config.toml
n_layer = 10
activation = "swiglu"
norm_place = "pre"
norm_eps = 1e-05
attn_scale = 0.125
tie_embeddings = false
parallel_block = false
init_std_qkv = 0.0401
init_std_o = 0.00897
grad_clip = 1.0
decay_fraction = 0.836
decay_shape = "linear"
Each number is 500 + 40 x the weight over the matrix's rms, rounded and kept within 0 to 999. Layers, rows and columns count from 0. Numbers have three digits each.

# up: layer 6 MLP up, 704x256, rms 0.0972, rows 166-285, columns 160-191
# down: layer 6 MLP down (transposed), 704x256, rms 0.0439, rows 166-285, columns 160-191
# gate: layer 6 MLP gate, 704x256, rms 0.0919, rows 167-286, columns 160-191
up166:491516506499502486490466513495472488534473509561503572580522473478462477534476459577568496597446
down166:487559537538472587496552493517514479451517473464464483609451463572494486501551526535467485501495
gate167:516501463507474508491453521458438545499535547484534585467482557476507486483542478467551605535400
up167:457461537469497546475467507453571511507463508480485482486542491544506478536541464520526507493444
down167:492511529465533480452528549491455478487506495460480499577480447559486476499475428578488405552498
gate168:544508475499517546545460488527545504491512508441496456496549469529584489535468493501413495475541
up168:451529464514548493538467546426503508549594513563498470491408496461534473456524506493487383535471
down168:399448457491545435563513507512436546558485458568478536548566521496494485479540559495507419504460
gate169:461544450454499501440528464488469494540526538449526520508529566573539450488461510476458496497505
up169:460520478536446569474601498482530560507409485470531496493433550516497470448517523469506478561465
down169:499548514475499509556407513494449528498490489496550449449434542489522487476514467506519582448478
gate170:486486575552509475533520485544462513483522466533555357469441503490539455496504477482485516503428
up170:526509476490450547460532531482486519465479548537541529444528479544426462470470573521454553503463
down170:535499339475507479478474462510506544478458513564538486475570515473466450483501413460492600531519
gate171:556444479507509551546471483505584523454517530489447496465486498570477507501523555447507531529498
up171:499516498487503554525463543440486579450475515504463513452483525463529603440520467473495526516470
down171:505504482533474514534491483512511512470445503456484518557439550511500509502519484453522493532498
gate172:532459496521457516607484523476456577487497538532578529471533500520434553519579549525474465481554
up172:466493524517488497499491556457537502468538488493476521482431451462528468510501486471643466556489
down172:401483519455557551533457465549443502508492540508444506491448519417504500499555412506472568480521
gate173:525449458533556442471518481476522482482426564540458466493489458505497525560515493435555444464486
up173:432518492625509522499461479486528509476545527447547454539413470454540522519492548432535509479456
down173:506456582413514530460524525518441499497522502524483530473527468544452534534500476523515436534594
gate174:528514394498489453565527424460492471498540586529576421548555418454521482515408533538535554491535
up174:576510425487497517502485499475562526546445561467534503536468482485511553525475535503548506487550
down174:539525498478479501562532446517524478527529514396463459521469505478541543462456534498596514473470
gate175:464584523555387503426507552586546427470438411451394424439516411516472520537486522519464511454436
up175:499412478500508460506497498547461488508442518507543513450490449443553539551574560439534503432499
down175:481583499464545446555468524547569529456498513518482507504476503567447564439489525470460520471525
gate176:502506473500530522554531461548401482443548459528469548544513524421479417556496533476437548534519
up176:488407486477493549556491475547398461517522501531511444530490492545553484506534492421450583499530
down176:547514479492564537461523544444527534488468474522564486512482502507503560523440485519517572469482
gate177:516476481486489515502480531421543516441496514511551499469478471532516539559513489528516524477494
up177:509457482440549494551521510469541531479505527485465524493591506539448555543565416560556505477458
down177:505529517512498465575452503454548574502479544563503469496484509529464479460534526483498473560521
gate178:561515527498503535493587444518495552446530529523495485533445519505499518473542460548500448477550
up178:507573498487498509511509494551488561430500521530485499511481491557507487568494444523558441501535
down178:541469452477488500509541460566483505490553534498529547424483483514541419549457484477494500493500
gate179:504466498480509530540500507522453494408515571519579582478522552550493502471502479521499445416504
up179:429483554508517433476518445487576487511506599464493499569445473483525579524480503525470564495441
down179:499472525510497595552434558518518479511387470464429439501542447504485516443490529525468536513465
gate180:503488471503483476453465535488465442503495454485494531577498463398494503529464503513510465492499
up180:427527511486507436491442518518517567549533507482536504529487462507504536524503569489506493529437
down180:514482479536522590500522443589508421504524485595505566494501517437490522471467536463501501610538
gate181:455556453458484425495459498537473510458476472496460477470511459503465489494516548471502508549549
up181:528503460501493503504491479439500471493488558453507485485439569508489515481487520523473468515456
down181:485518523466477480448450500514446538534525545451455560475522522453459461486505514539461532584478
gate182:516523413484541522547555536518496512462488489441517504566534465527489559466439438572539559504522
up182:487490570491478498515500507514504531460562514532514494476523555507423462540489511524521484499495
down182:539485486527546502456554440535523465456430487495439555545487468516539492498566465576482598504545
gate183:480447503526498570494548457545540504481502513487600533430490558488520504472477485485522487524498
up183:501485487542499522492556517560433457483488556458498448413482496499516538520503499505424457536551
down183:516503453483511601534505428474563504465473475421556490484546547518483496470521444522497500545504
gate184:491480464528458487466507449455500513435528478517516488478519502487526491485448492509534504475554
up184:524559515452508575485519542451480514495467443525463547452525464542515481567463507554512588473519
down184:525482474565504495473526500528478481467505485462547488546544517561461490476488475416507472529475
gate185:489466551450499516536476535521441477498462494535507463533485413507491492502535512490468536541488
up185:580471554519528437551461511521477492464445518471496450457524511505405527548437467489446505486459
down185:501502489511476519586502535529476471411490443526513471452476502485560557454441534491474485533449
gate186:501483496495548478500506522536513501512466538522521431500536476509472519569476450495484473543576
up186:506486426511488501465487537563492554535539490532551517539555527484501506503522472490457513510438
down186:523525521505444549469519512565483452512572426505549473489535487464473494493523543437535512505437
gate187:537489543485425442492454508522559509494505525480480471483495502465423520486534414509483501535488
up187:473493450493501462494577569502565490473489512530523508439517485541501535559511484510490459581517
down187:518510486437378493574469472438514467508474479478478487495479526534510503497461490472495507526408
gate188:455527477464564509466503482502601556511457447506554453483502506504499488557504484475557602467522
up188:473469497560427515459470458498464508545456475485439490556587498528550530435541495514564483496538
down188:533448481536453486555464489494441484542475471544483543476514511521486521510529525542476522433473
gate189:515542446486509511472453530471522553520592477498518527509498549480509541514450503548537505546471
up189:506476457510485535556582575481544534484508561458506458470447515475509534496523439490522439561497
down189:508508463493516487518407553588507428535470459498585494519526546477549548478515483638536530514561
gate190:499476529437451512567423471492525462551532554492568451501534510549522497561531593491456525496491
up190:486445522544511577503515483531452482463541480514452551540491528498439440442488587488479519517489
down190:513522515452543481486503451523518454520558543475514557456505489497430385536520530475466484587485
gate191:383553527581476534433522437506508543504498510418540483429502534577510516508500541528489570520528
up191:525575495497460539524508507509456481479506558518513516566470483560534544444532491505498506474531
down191:510498499563510516528512519516536538473509514494499489511506527493526526438533483487439566488516
gate192:503574554626491522520582512521469487496440496551557470573478516549569494505592423531433538467409
up192:513402471496474466473532465506542486514487497536560427460472505472459540549463474535498438543473
down192:484513461530566471476527466526521495492454513554529469518543512570435454514501474520573319456530
gate193:538500494514491493471525468530509415532573543540549574524417514503406512472537426472492514476465
up193:505416530506465509426529468490519447488436498406446485481472498497478490452468629533424568535429
down193:485448512522504484475488573518458510492483541529523539490558471459546423542533577546406515443531
gate194:522535565529501549546500410526535527550501487506448474531526584524496502477542484483443576529502
up194:495494529512455542536432424453431502550524569543483509507579516585489588464527505481541537522552
down194:513537452445513468458473605474505517579470585496506484427499560465468480522509509464496392475480
gate195:474461486459499500524480491462477536538489528565551574507447456505541512530579406540502482464485
up195:461460537568549545421511556482393575446505473474477487538458504516525479541562408484460458455463
down195:552455532495596487476538550507529562501559518540442512384502457453523554531523504488521492510530
gate196:466518504501523498494559521457495475532495452522407528502463462562486519456540565440515429475490
up196:510449475604502467474497485517536511599465504518551506475547485476520499418487464570477538530471
down196:540512450519471486546493484520442535461505492486502533530535551582531524451476463503550549462568
gate197:578531464536474505531528508588555533554535480513477561487486521541464496517464489453493499526461
up197:529507497495452510454475445575444530446490414497510533520527519478469473558541558383555501554501
down197:541541528514481451477503422497514493476527539557517463433515595506567435544486496515483514506587
gate198:496534431490407387477521564480502521531500463550534495470518467532544480480508469489481446459451
up198:476473522497449544440463519478486478525533437501563497488573517464517590409572579524448516443518
down198:570533486488507484473491581517517474528476476502483476506479471483460511535472418584547539447544
gate199:437524406564588532570520495529482519458511464515548510517483475468473503484564491417511505494473
up199:494505525478509518465534496536476457513511572489494503450518523461530476561545503492419446461422
down199:526520514543507505441479463457505480496477506519488473529506411498460551491578529480529668463465
gate200:485534499462468510460488462484465521538464501428493496504506510443477431479509562549512498532544
up200:547547513529510471471504497480510508491446514516524533497502479523474504563493491519468547567428
down200:491470487439553497473435504480480480504544556517484526514490522476567471460466500459506712490545
gate201:536504498525517533479486475433451535483514564442493469497487490510468501476519489510511456482513
up201:603520533457546504491504515461461532509563619493507484459490416558468527497520475453539508484497
down201:558503446503531496597521595507497476466586453536483509497451479455462511537542551503468553541536
gate202:462548499452493439421552480546530533508403595559540555518424502532500471478461516459504493557509
up202:522468460491531559555394495526539520511522514533448506519593461508510530462455500457531565510394
down202:532477474569449480607499519439519430506579534462491483457614494507498523461501500480436489509497
gate203:459457422485529509514506570493532471527495447445503449487508509442441552446504514475472475532483
up203:543557543491519511551540441502530464479562484556470472434517475555495504477534482487493520534486
down203:569497515494485534546494584447472544529449472431525467554511488470528520454513468516583415468569
gate204:427567550483453530481468502537426484535443515484592544544520499570518493494512528543530602499440
up204:524475451499535462457439426435449541517541528510567485442486450502457517512515526456506437517483
down204:394450547540504422465479437450508564572540453535559506447503476503500479505437494486523492502500
gate205:524486484501511497445572457569524488476481511476506548525509498556462478566454510504423551509595
up205:477546466562501566456462472494499560470521561447541483523415475533494537497478489447526447470513
down205:477491546486520501525555554527421504533526590577544497451524538440502369536572518484471498554467
gate206:500474453567516560506522419542555549417489527538505488491512517465510532496428475409524505473463
up206:482530473528500438456465437549546511432466509570520442515510435414523468420493568507443453502434
down206:530456518459483454509535447505486486553516511567502502563533463523483527539463489507575409477501
gate207:488550505490560452522532487500432532448501533536505506488542548483495513527483540586469479529570
up207:570505557447468429494533487521515503514484490518467548533468505465476519449485472500512477517539
down207:522491491453524534546465541481507474570587502474508519526504443554526422511519496449456560572501
gate208:399527555497440545485585561536501522507528492504522497490561583395503509534516450515511463522538
up208:498495529504525433596470428474502559464583471486462440459545554479542448566500525463499527515518
down208:536544545564492517472496514545510518505495505485448486482438517523485504505462416527446519545473
gate209:486524509474491471532489545530507465474532545463440486524412515506496479447510428473455531552462
up209:469418552461486544542492520493490536438525554486482404450527447449477526533557545395415491509537
down209:494504502491524440507572472543465551442574489536567512541482571522485497441489464457514499596410
gate210:491525552526487486461459465474527545436462508535492507440486447510552456477516535431468547492449
up210:400495429584481491443495542518490429508487482513494414432557429542537556468550473517529490485456
down210:479504548520542501531539519381484496452482475490470516549512500502514513455494517434441559593555
gate211:456527515543424510538568484523511505517453498515522566490487582558449489524499572445512420452499
up211:524475575486491480516479544506468491514550558496403512438520533563536462490414468562463396500456
down211:480515525477472524521535522533500491548439497514500447525445506537482472490423531508565438538533
gate212:461467489548439427515569494470532482505519523492493508483570538481476448469431519489509562494626
up212:469443507492517527479502437551473517533539506508506479562485505459456525554504553449451528524469
down212:465482475575497461533473495478551559504545460522456412464445492576559455464498524469546512478472
gate213:477512542527464474489515546548484549482549518462454530471508510576475548543553458503497531562482
up213:530491502552430417565512466502559457519538550563471476563509386422462544434539430519517428454498
down213:510440411549515515521493512451513587517513538512534425475494453468485520472455439574564521533504
gate214:451525532534457512487458514470506529486487483499457517533468519466502487441535507480517466539467
up214:532457451453459512482530526466473413556502513485531503568555483515505548507525555451498395509514
down214:469559551532560495506458411479502543459455544501487528557537472429487534472536484502474542529504
gate215:424523560530474528562559539532525458537504444538462412500457480520587548534488477508516482449431
up215:542453473402438581467583511469512547453494517560511457449470526476508485539529597516474518568479
down215:511483530584495526516446501490477503476545488476434480477478559513520539443439480445518482511498
gate216:483525487548450553534404535514487529487517482513562457507535545487510490502471504528541536475465
up216:476587516472485528485519519535507458455516523512492460561458473461545481506513548538441473465527
down216:541511457541516499483500515531508502505474485444543534461499494422474486519456443480479656534456
gate217:550477444489518465507473444423553464498507552504540468475488459529501499514548562504529437483477
up217:469527513522491497487557502545487548495387532475541587499508482541577534534467556515532503563526
down217:467449481462485439513570517580522529518460459490451523531551498505452516509548447467500429440451
gate218:548452501522590491490515451482517556537404574542438488473522468536509502506552555564485566540489
up218:513428514429492481501477555529500457550523522470508541540522472525441490453549454489484477479538
down218:498511513512438502411518566496521547507524479436501502442451513431509531500486514440578499451477
gate219:515542500497522583536525490532510427500499494502492513443549487477511465532507476493460515508528
up219:445510456487461489465521487497530576501513500463538501537538512414534477491520463547515494494574
down219:527466526533555458506399509498478469506534513500500507544469486476493474496529484550542523560508
gate220:530496503514447530591511506498534537535480486491525475508456510520527442488489501513455469476483
up220:503473577534463486492472490468517461444521485513494490443546571452527495472489474469492582489474
down220:505535436505614463504527527469518439514522482521535515556554511532497518497528455528441528558507
gate221:479506467511539551541472499538477505483487491495470533469590400492478490473450462459544496575470
up221:522586490564437489453444516483526488515515481517555492533482543516507426541539501541549485573482
down221:441486507482478503468503465608471612471570492503489470604499490549541426482487485488466515600514
gate222:551566552465454480461535517479545538516556485507552515583432523573508508621511526445421548484457
up222:506441456566468540488509515510527484427532497572498526591493556468545501521528497474480423435439
down222:519568529401459403509516493516517440378474557549500420488460602543570506485452499559431543476505
gate223:435447437597493432480562522493548465508437518541519483521490509507482564462446493466483551436487
up223:485594489482510495483545456524478526511506506504495443442464512514504474480510499489610496501424
down223:625422557503518503480427499514421471543550491485433497528570485445500515498517518425453562505492
gate224:530440568410494485479461545576479426492465466514531485543491496509501509545434478536441599538460
up224:540558512491587517483498427472519394470514498499521439545486519520496582515568434472413574540489
down224:482555455466537570554514563460437468464527536500508488509518463516424530478579497484477414491521
gate225:494511479550515525494479524498531392481470514542597548516454475462530522462458444464508584483542
up225:579498479477535528463506525560531583485535491464491468507450465469537460416449483528492459503473
down225:457489533475536511522516526498514478562477460516506405458511493458528527514478482497494426497498
gate226:491580470525482557567487500553510496541504460611592445455518463516507449631467476517524501462519
up226:444471557457474502558491524490494490472474512486511527515493449445425503508513486566503487449416
down226:548521469458481476568493430445503475543513466480446427463421443443386519492427501458458463529472
gate227:479532500479538497531502541589483501509503432517479515470508491500555574488502518528479447523570
up227:572524494531412432529531487518523536538524458484520496519479537557514537550510496500517445525443
down227:495463467461550528457533509527526524489458532402494471478476484473483433567427529514483466519524
gate228:622537527553481545583480451538515546428520474487483465534453549450477461476489539502510567448456
up228:522412491551531474519483441491472558486506534462526553541512498482506536510504468515507467509589
down228:443482485471491508420538520533481475493441433528517515495473495494524469572528454525516481483564
gate229:489500549467464534448513514526545449453494512513523508552493542503541543518565445513406505463442
up229:519441579536483556495530543474575516506453535488504505535543474430458519402461520507498467526498
down229:412581428526435538503423525487500461475539545540378517575597464587531490480506501445524528477499
gate230:477542486478537388452501501458563502541535513520529510502517578488520640556560469511419538512491
up230:504495485537551494474475582451533592446439493469544470525540517515481513505530511462513569468481
down230:394594433473502472537505478505457531525508477498468497501521497499537560465526490527482585540557
gate231:475563423518508500487471515474556514437485540514543533532539535473528471509522516428563433444475
up231:549559482443487471494410492454457454457536452538604512488483443570524549526493550518472518539538
down231:504523518509506455523506459461510492460489544474455497408454493494533509544553501545514433471514
gate232:531492456540442487475502501475503500542459477535460577413502558540485560499549548588491508462474
up232:549530508522503482542554469468559566498461467582498414446468535533509510447492542539501500480513
down232:417502542528541562485406472455462463500526541501522526496377447513474502442541553529525480536471
gate233:476541428499509530491470513418479456524515494521521416520526518496535519506558509530448522544423
up233:418532558510594497490519468522609475514451463506545542487419561479559533495525549453562420462505
down233:474528529566558470466574461502494511547472475475484563510463584521550514479421496540475637494511
gate234:503496425531477536482515490454460491482419529459470507453506457523569431512536506494505469509533
up234:417479472552483467518491494462485504505554458509516545504481528545460487487475488486522609519449
down234:470542440493489489461469499523511519502537491465562484530462545587456438544528539476477522445454
gate235:429507507466416483511499490496480499515477521515517410465522557518521513510548529517433526550555
up235:466561465536519494508494483471591574417508427553517535499513540479480612493551507491492536491453
down235:495551543527457514513521555510490525495477441417495511552528485473534487425579575497454526532472
gate236:528472480499558466530487534494535478465456509514512515494517570471516579517568486510487414531499
up236:539491535475512480585445456536529481451488469526408523523467530514475546495490469411514472439520
down236:515516434458524490459501464480522510561513536526482531500429485431515544498464507517498499547538
gate237:590481506539550479411579414465512505470549472477513429526507479525502565509561492541530575462514
up237:480471455567443462560484503412583471504486476525470500538468516483492498546556427551452511487500
down237:551533470498434513595552506480481493476548546543486529538476482521494455487459456520445411474445
gate238:581557521551538526460520542462459449581425534541536512493552431456545568484441538447467442496522
up238:492565509498557477466521538484379456516494541486493489475503450532449478482496545464526427528512
down238:486508435499538481550618481563450453515528495520528502425422467491522537540544474497544557541432
gate239:515520485486514461463464474474497493471542475503489424479488469484408559576529536544557508497465
up239:487479487537512514434499429446422459501427469469525465462559552484521495549591508551543480446503
down239:507369499459490483447498467472490507493435410501507429497568524485507504438491515508497454529537
gate240:541492543525488537513524496454499416474534498494499482527506465443435471578410540467435440504484
up240:453507506436462485514576493488407482541457481450456497535547532543479515456508480542493506508500
down240:504494575559447478429494560500482570450511524446502534501589523580477469506469489450525422508483
gate241:465468557452501493508576496499425498484510512478601469517527447490495488474514457517549534495526
up241:505503465472480544491556542416466481494533529473530530446446528528529501574484529463463494449481
down241:461488441490503468501568533509543580520529593505545528469543516452494460510473523466552548515520
gate242:503509543491443517571483525556555494461488519483508459521500493485486508513500546502508529552482
up242:466541500542522501497634485557445546493528475474537561532481521449508545537527490367544586520457
down242:505477517515516460501533436491457454536526487501451477471435578560379466483463473477549444511552
gate243:501443476526482516463483503511547572448476532452499495457550492542556536464501487453513514559549
up243:527416500497498432507538488535485538514492475456539539516494433535537515564537466472571521454454
down243:582488493491469489511552516489459522463517504516529514518563522456499462506496510456590523465525
gate244:489497543548557507561498515516535512485461507615519516570560459519428548514497493485489490439485
up244:557546463455445557522567511552526502538528485379522502470481469551476482525473486482531452530519
down244:486516465458525484514457548531477551535550473419526462511510493548450471499577492520472513493500
gate245:463576440412477467507508497493528582492524487516449569489477540519399487531490416507509517496434
up245:519515468487545505503504494557568530514503522540451491517487548488474541424482527467478487526487
down245:526457484478519483478523485461506543574537514404585481558545485529500508492537544574521556535577
gate246:501557516455519514536439424541544526476531419575468502477508509460507467534479454540542513434477
up246:506550528483458562498485470506497539497516513502469478512500478478490503478506502511572511466520
down246:477502455469518503474546463523478537528547474546533514539431488457548498470475518523518391588505
gate247:455527559579490560473464527523524583443535551493519545519505459515525530563487477471436495438479
up247:544520438479481476460454520620546459507529426479480467444478536502487506541466459530538587538503
down247:491566519457495474558503524539488502524471548478536431494514565506484484539464448535564477464476
gate248:452497430575449546486519546506483517513541407467458552447519549498455523547514509443576483527502
up248:530469486567466437510489477496524484465498545499547494482516430529513528471515592444456472513531
down248:408559444486499479555453530494517448494504528540541499512495472449420495503521514417454492548520
gate249:480509403522475498538458511546492447578549531543568515477538468489499546483456514491449474456484
up249:488538512448457479480513455408526512485406473529496536507461455488500432463499417525511480510522
down249:516542509472532471522510527466506496483606454453547463433482437417523513569420457564485497535494
gate250:581513494502490492515525567503539456550488532505491544519446516489500483492478510507491524531499
up250:465540472457505471498500575484459463478563546510518553519536532477525484495496565497474579496448
down250:515514540529544513503514385457464531453449544480493437520445470582484458501545468473463450508466
gate251:558495537450504521492438478397506473478438535549499560511560507498490477548458510513501560479539
up251:537509515441492522509462513474488463527505483545534482503495513488451615547434530500487518529498
down251:579481497456433482466481480503538511453539486445434560497538504511557472527507435510487465504513
gate252:476488490564481531513422504538511474488418488504498483489524520511514387529408506451514483484429
up252:548446482456512494524546496558479480523531541479565493446515570464506516481470504492486551457453
down252:541467547478505453548484503483553508496474497467498549505561526533517467471436543513454566491482
gate253:621512451482517574557546410465467543440481477445547495513512478536463553540477468509537550474518
up253:513496495449471495545408542423487491522590419482514489544491515470579581514540468446474506560501
down253:511509434451535429524506528557506480512506477466510461504548473478467494481446444471455528496515
gate254:449507519483466496533537505488491477456488473426484451492522536553515533545505528534416473456513
up254:519528432528516481524518410429486553494505547465561491526437556477518504429478614532502532537434
down254:472503506497553513545456410515458490477497484504475485423470466509544523470426494435540450529505
gate255:479455507494542546555478528538518438475516421488558478571540467433536534512537554450438488437468
up255:541480484493478519497518462545544451441508450476442513483536536487482559506488482519462542483477
down255:492510510505462470528460521461518606571546559544508501525424499569486504468542478498554533469492
gate256:515479504521543492525503483490566485513546530606500483528468532491503506533491485477547500471476
up256:476443546556442497545494537500538513439510531511513495563499518480339453489498494514490411517445
down256:528493533549524491499530596474479489461509540503516517516466557460610484538484523545529531506473
gate257:448508434475543520534576476470475513451467408465500447407491588453543491457437507510446490451519
up257:512499511511597499484494421530539445502526534547445548552488527484490543458561464525602560574469
down257:490491460519467500538487412472471480535514496505463459546519536465431496544532532550489500507505
gate258:515538537566440519424550546513539453432485542474468520538447492466476556505491576487523431426522
up258:457522507485450483475420558484519510544435568469548590466488525491443450439447402468470477483492
down258:503495517521576517478461540484521439486451492452509429531458537524504501587481557505425301502483
gate259:466541462489515465513486460492426555531489545497562510511494552503548476519504478501430572559477
up259:480477550417600483459531394558490456501482450501454521527456439464512498534517482542494555504509
down259:512505365486615513543477590518618516471546517434479492489486421471417482489439519490470572519506
gate260:520446479580452566516476459506479515495526489503509489517493499451495543463530464491525429504518
up260:482392481551511533467551434473471517524564468446491493516473455533475567526539570444410517541505
down260:483592471443510414504456554540499461534456576539521507485562507438497437461453435522547494447523
gate261:538508550454438542540503441514551471535484526438535541494509548458473528520502450508519592565473
up261:467498512413522483442521494484505548447501535538549486497499561446587450536455483536546498513498
down261:499521518472514505499522487481451552516535450471478540516530459506521506456486499406499420462461
gate262:534538431494499476575479545581531505487524413494462516577466489483441507452414560480478523496474
up262:547495411518581475531541374515537453505535520494513535435491520541477508465505488526521483611453
down262:535538504470464544434462541540523542550520503507510571458482563532430479463587476476432447522478
gate263:471527486463488510501476590478463550445550522477506476497438521562540495487582443498463456566562
up263:465538501519562542512473415555467499494519489511490510471593462505451448495411517502502544491460
down263:479487514432504538513485512461506523505478491512476456539549499530478529518544487502452515567485
gate264:472496500455509473485489499502540563480464481591535425435527482603459519474526469496483497458462
up264:436486521571529516542421445481463509435490443536481488434457513526507482541515422448544386510472
down264:510541564493532458494582494486552543440464519518512501507490519524519545487535490468544415512521
gate265:512506528520568531519590510450480467531536481485478534447533555521454467513565465512477522540556
up265:428513518506391517465501411523500511552491534468458518488553518548538420499419458430479443435488
down265:435478447523419436431486540492488474512524469584527529492510526557578482466496502520457629481509
gate266:451505568436421548499413489495427571449507508480458361486444527473509484509553550503467570572463
up266:513497462550494449478472488482508563502504556459564447478561543505504497456444562472506430474548
down266:421516440471479448435467515483490524529461549541493463464463476477535477483520483446500471535544
gate267:538504418493550528525563511416557514474527507441479539522574529524508470537516512560489516494490
up267:505442519507518538501469405442551527525472520435488484456508461477549518502544505561489520526481
down267:467490558469539453429503429393524448479452589489471581534447469484534480518519450537500516548490
gate268:478542481566492528477475462524542435430490529502508442473451529522494534506382490546485546496533
up268:535473515431526487464496444491427506578511537562495473472538479521515538451481469442501412500526
down268:514443555511518444458532509493490426543548467483499505461496565508461582485575514459454445474465
gate269:546520522426439478464497456475531497522469529439473499454444500440483559475497500453503461548458
up269:495536521542476462466558426533483520377514486508504502538504468463536548456517448549494502494458
down269:532502571516431581485485529540522443461469486507483553420493618440382498479533535509459465471511
gate270:514549485482447453488479488550519563549479525549522499478498545441475494502507545489478504504511
up270:520449488403584590565460520481478494505499499561490541498475470497461581539585553420503477526510
down270:526490495464491492539461460480443482535504492604537540505454507485488559519543472436489580518460
gate271:502505548496520545476473479465486433440522445497545567566524427460470498532455492504503444465436
up271:533526507506519445518507552471482449484421497527508508518461569412459465554503513473502477509559
down271:554493488498518495455555511533546452522501500456484515498508497537537527509499508553500486470511
gate272:530550434550488499502495465456520534530487580516530521515504527473503489508432457489527536536565
up272:512463481474499525493529519508542468530517501455444532457469462437400518464553549455514471501516
down272:488506513540442521482477528473472452496559503470540503580544548504493572496583449492498459550534
gate273:481506514464518498523471517518472483470445451499546418387493546378558438389467481553517486525479
up273:433484509530522551521466468484545459467455452542463450412445501518465455486515473545496506520490
down273:451504545470525526425481474467569478469437520478542487444453470477543493541471556543429598535515
gate274:438489433539521469471498489494445567471439580520526555468523508471511474541494439548531463450510
up274:425469537525502511553501542400451497529563482580600458435514590480476494493523528443504467503504
down274:498552509580455563493432535510470537615527436506477571537463545517465424458439489523506584464487
gate275:469568491538482516527484506458471547432496403428501531495525485521501539417486534487519476507474
up275:469523498545494558500535568490556484536498486499514510420514537520505536481523466500539544534521
down275:532402523449491469493480520479446507522490476536464481551509512496533544606579522485468579477493
gate276:449552533552493548505542506461430538483563490536516533598543514469482553516453377522468497538494
up276:511462589505447572463527518501515469499470534484517522544463542508473437440514537518489467518502
down276:530567469534525475505553473474500476492510475565484555492523545539458523454524499561561473469524
gate277:454567478485478476597536470474411516485516529441500537434491431517471597499458498475466542459468
up277:484488439533477488500478521569542437485493592483524513568450518484499545537506407532542502571466
down277:489538480493488500483514580529459438562597476497497442594491498458506531464466539370498487518497
gate278:508568509460529477503467508517492486470444480481456418497510497481488466462498402489493525566539
up278:499542544465436483505521458510502500447487468471500408494516484527526487600571512493498566490481
down278:484538502603489532416479487547516407499484451529448560526481564403475529514499451548485572507498
gate279:447495537502487525454497412469408548498538491501502473451507454566513496499483482388451465472484
up279:455542468463441520464503516458515465465509509511499518524530447484471532493481493467525488538484
down279:547494496500598456504454522496549518406490438411477485515507494484566518496482527523527510463570
gate280:473516447508484500481480483529493484593472485510439467498476510483478494502525499499532561512537
up280:521558493496478522439503483496489502514541532512442458489499514514442539481506469532576501495532
down280:469559578539568524475553490513501504465449510463502498459530512481579438541517469546458491555513
gate281:538480536480462557504545467445493533483588545476475495502513484488459438459529480501530535515405
up281:513485520411560528496567522526472559503415528530472409480538473535536477483467445542477500491560
down281:481491532528544576494491542529522469579537543544460428475520473498465502475446556514462497498462
gate282:496519558419527491532497464453507462472553518499455516438537510483486502507535454485488466424492
up282:456504462536495484436483443498479444439442486515525459465484514511549544563474498493534449410534
down282:448476546484520505513542491486553444517550430500522514491557480501529527497552530498487507518443
gate283:483524554519544440528545452428491505499506488506513515510464526438431462530526454541476630539471
up283:465500518473432527631540473502540545543533484494486500472533485529434514461507471506531608444508
down283:479465511456489458463504579560480497571530450459519467511533474551461508533538514452495397496474
gate284:612576523403525513531541509446496518525502512546486515501517466508516467511494420417497517510434
up284:517520520507533441520466504474553531472487513554470493461524449506423541514561483535580522502502
down284:475440592510451473504451483452498534500561507465485481473454447527482523528493525477488439513448
gate285:494407468463499458436545475544564578465547586514460492436493518450498495521494471510545477383526
up285:504427455450521490503499454465521531567486545468526517460517420552558414466494539511480503462492
down285:465413442498534451488536515552482420525536578527509604493479519447519548424549506455538436524473
gate286:458526531489499503471467493466529452453565530473459463524477550539467450489511522516510433522524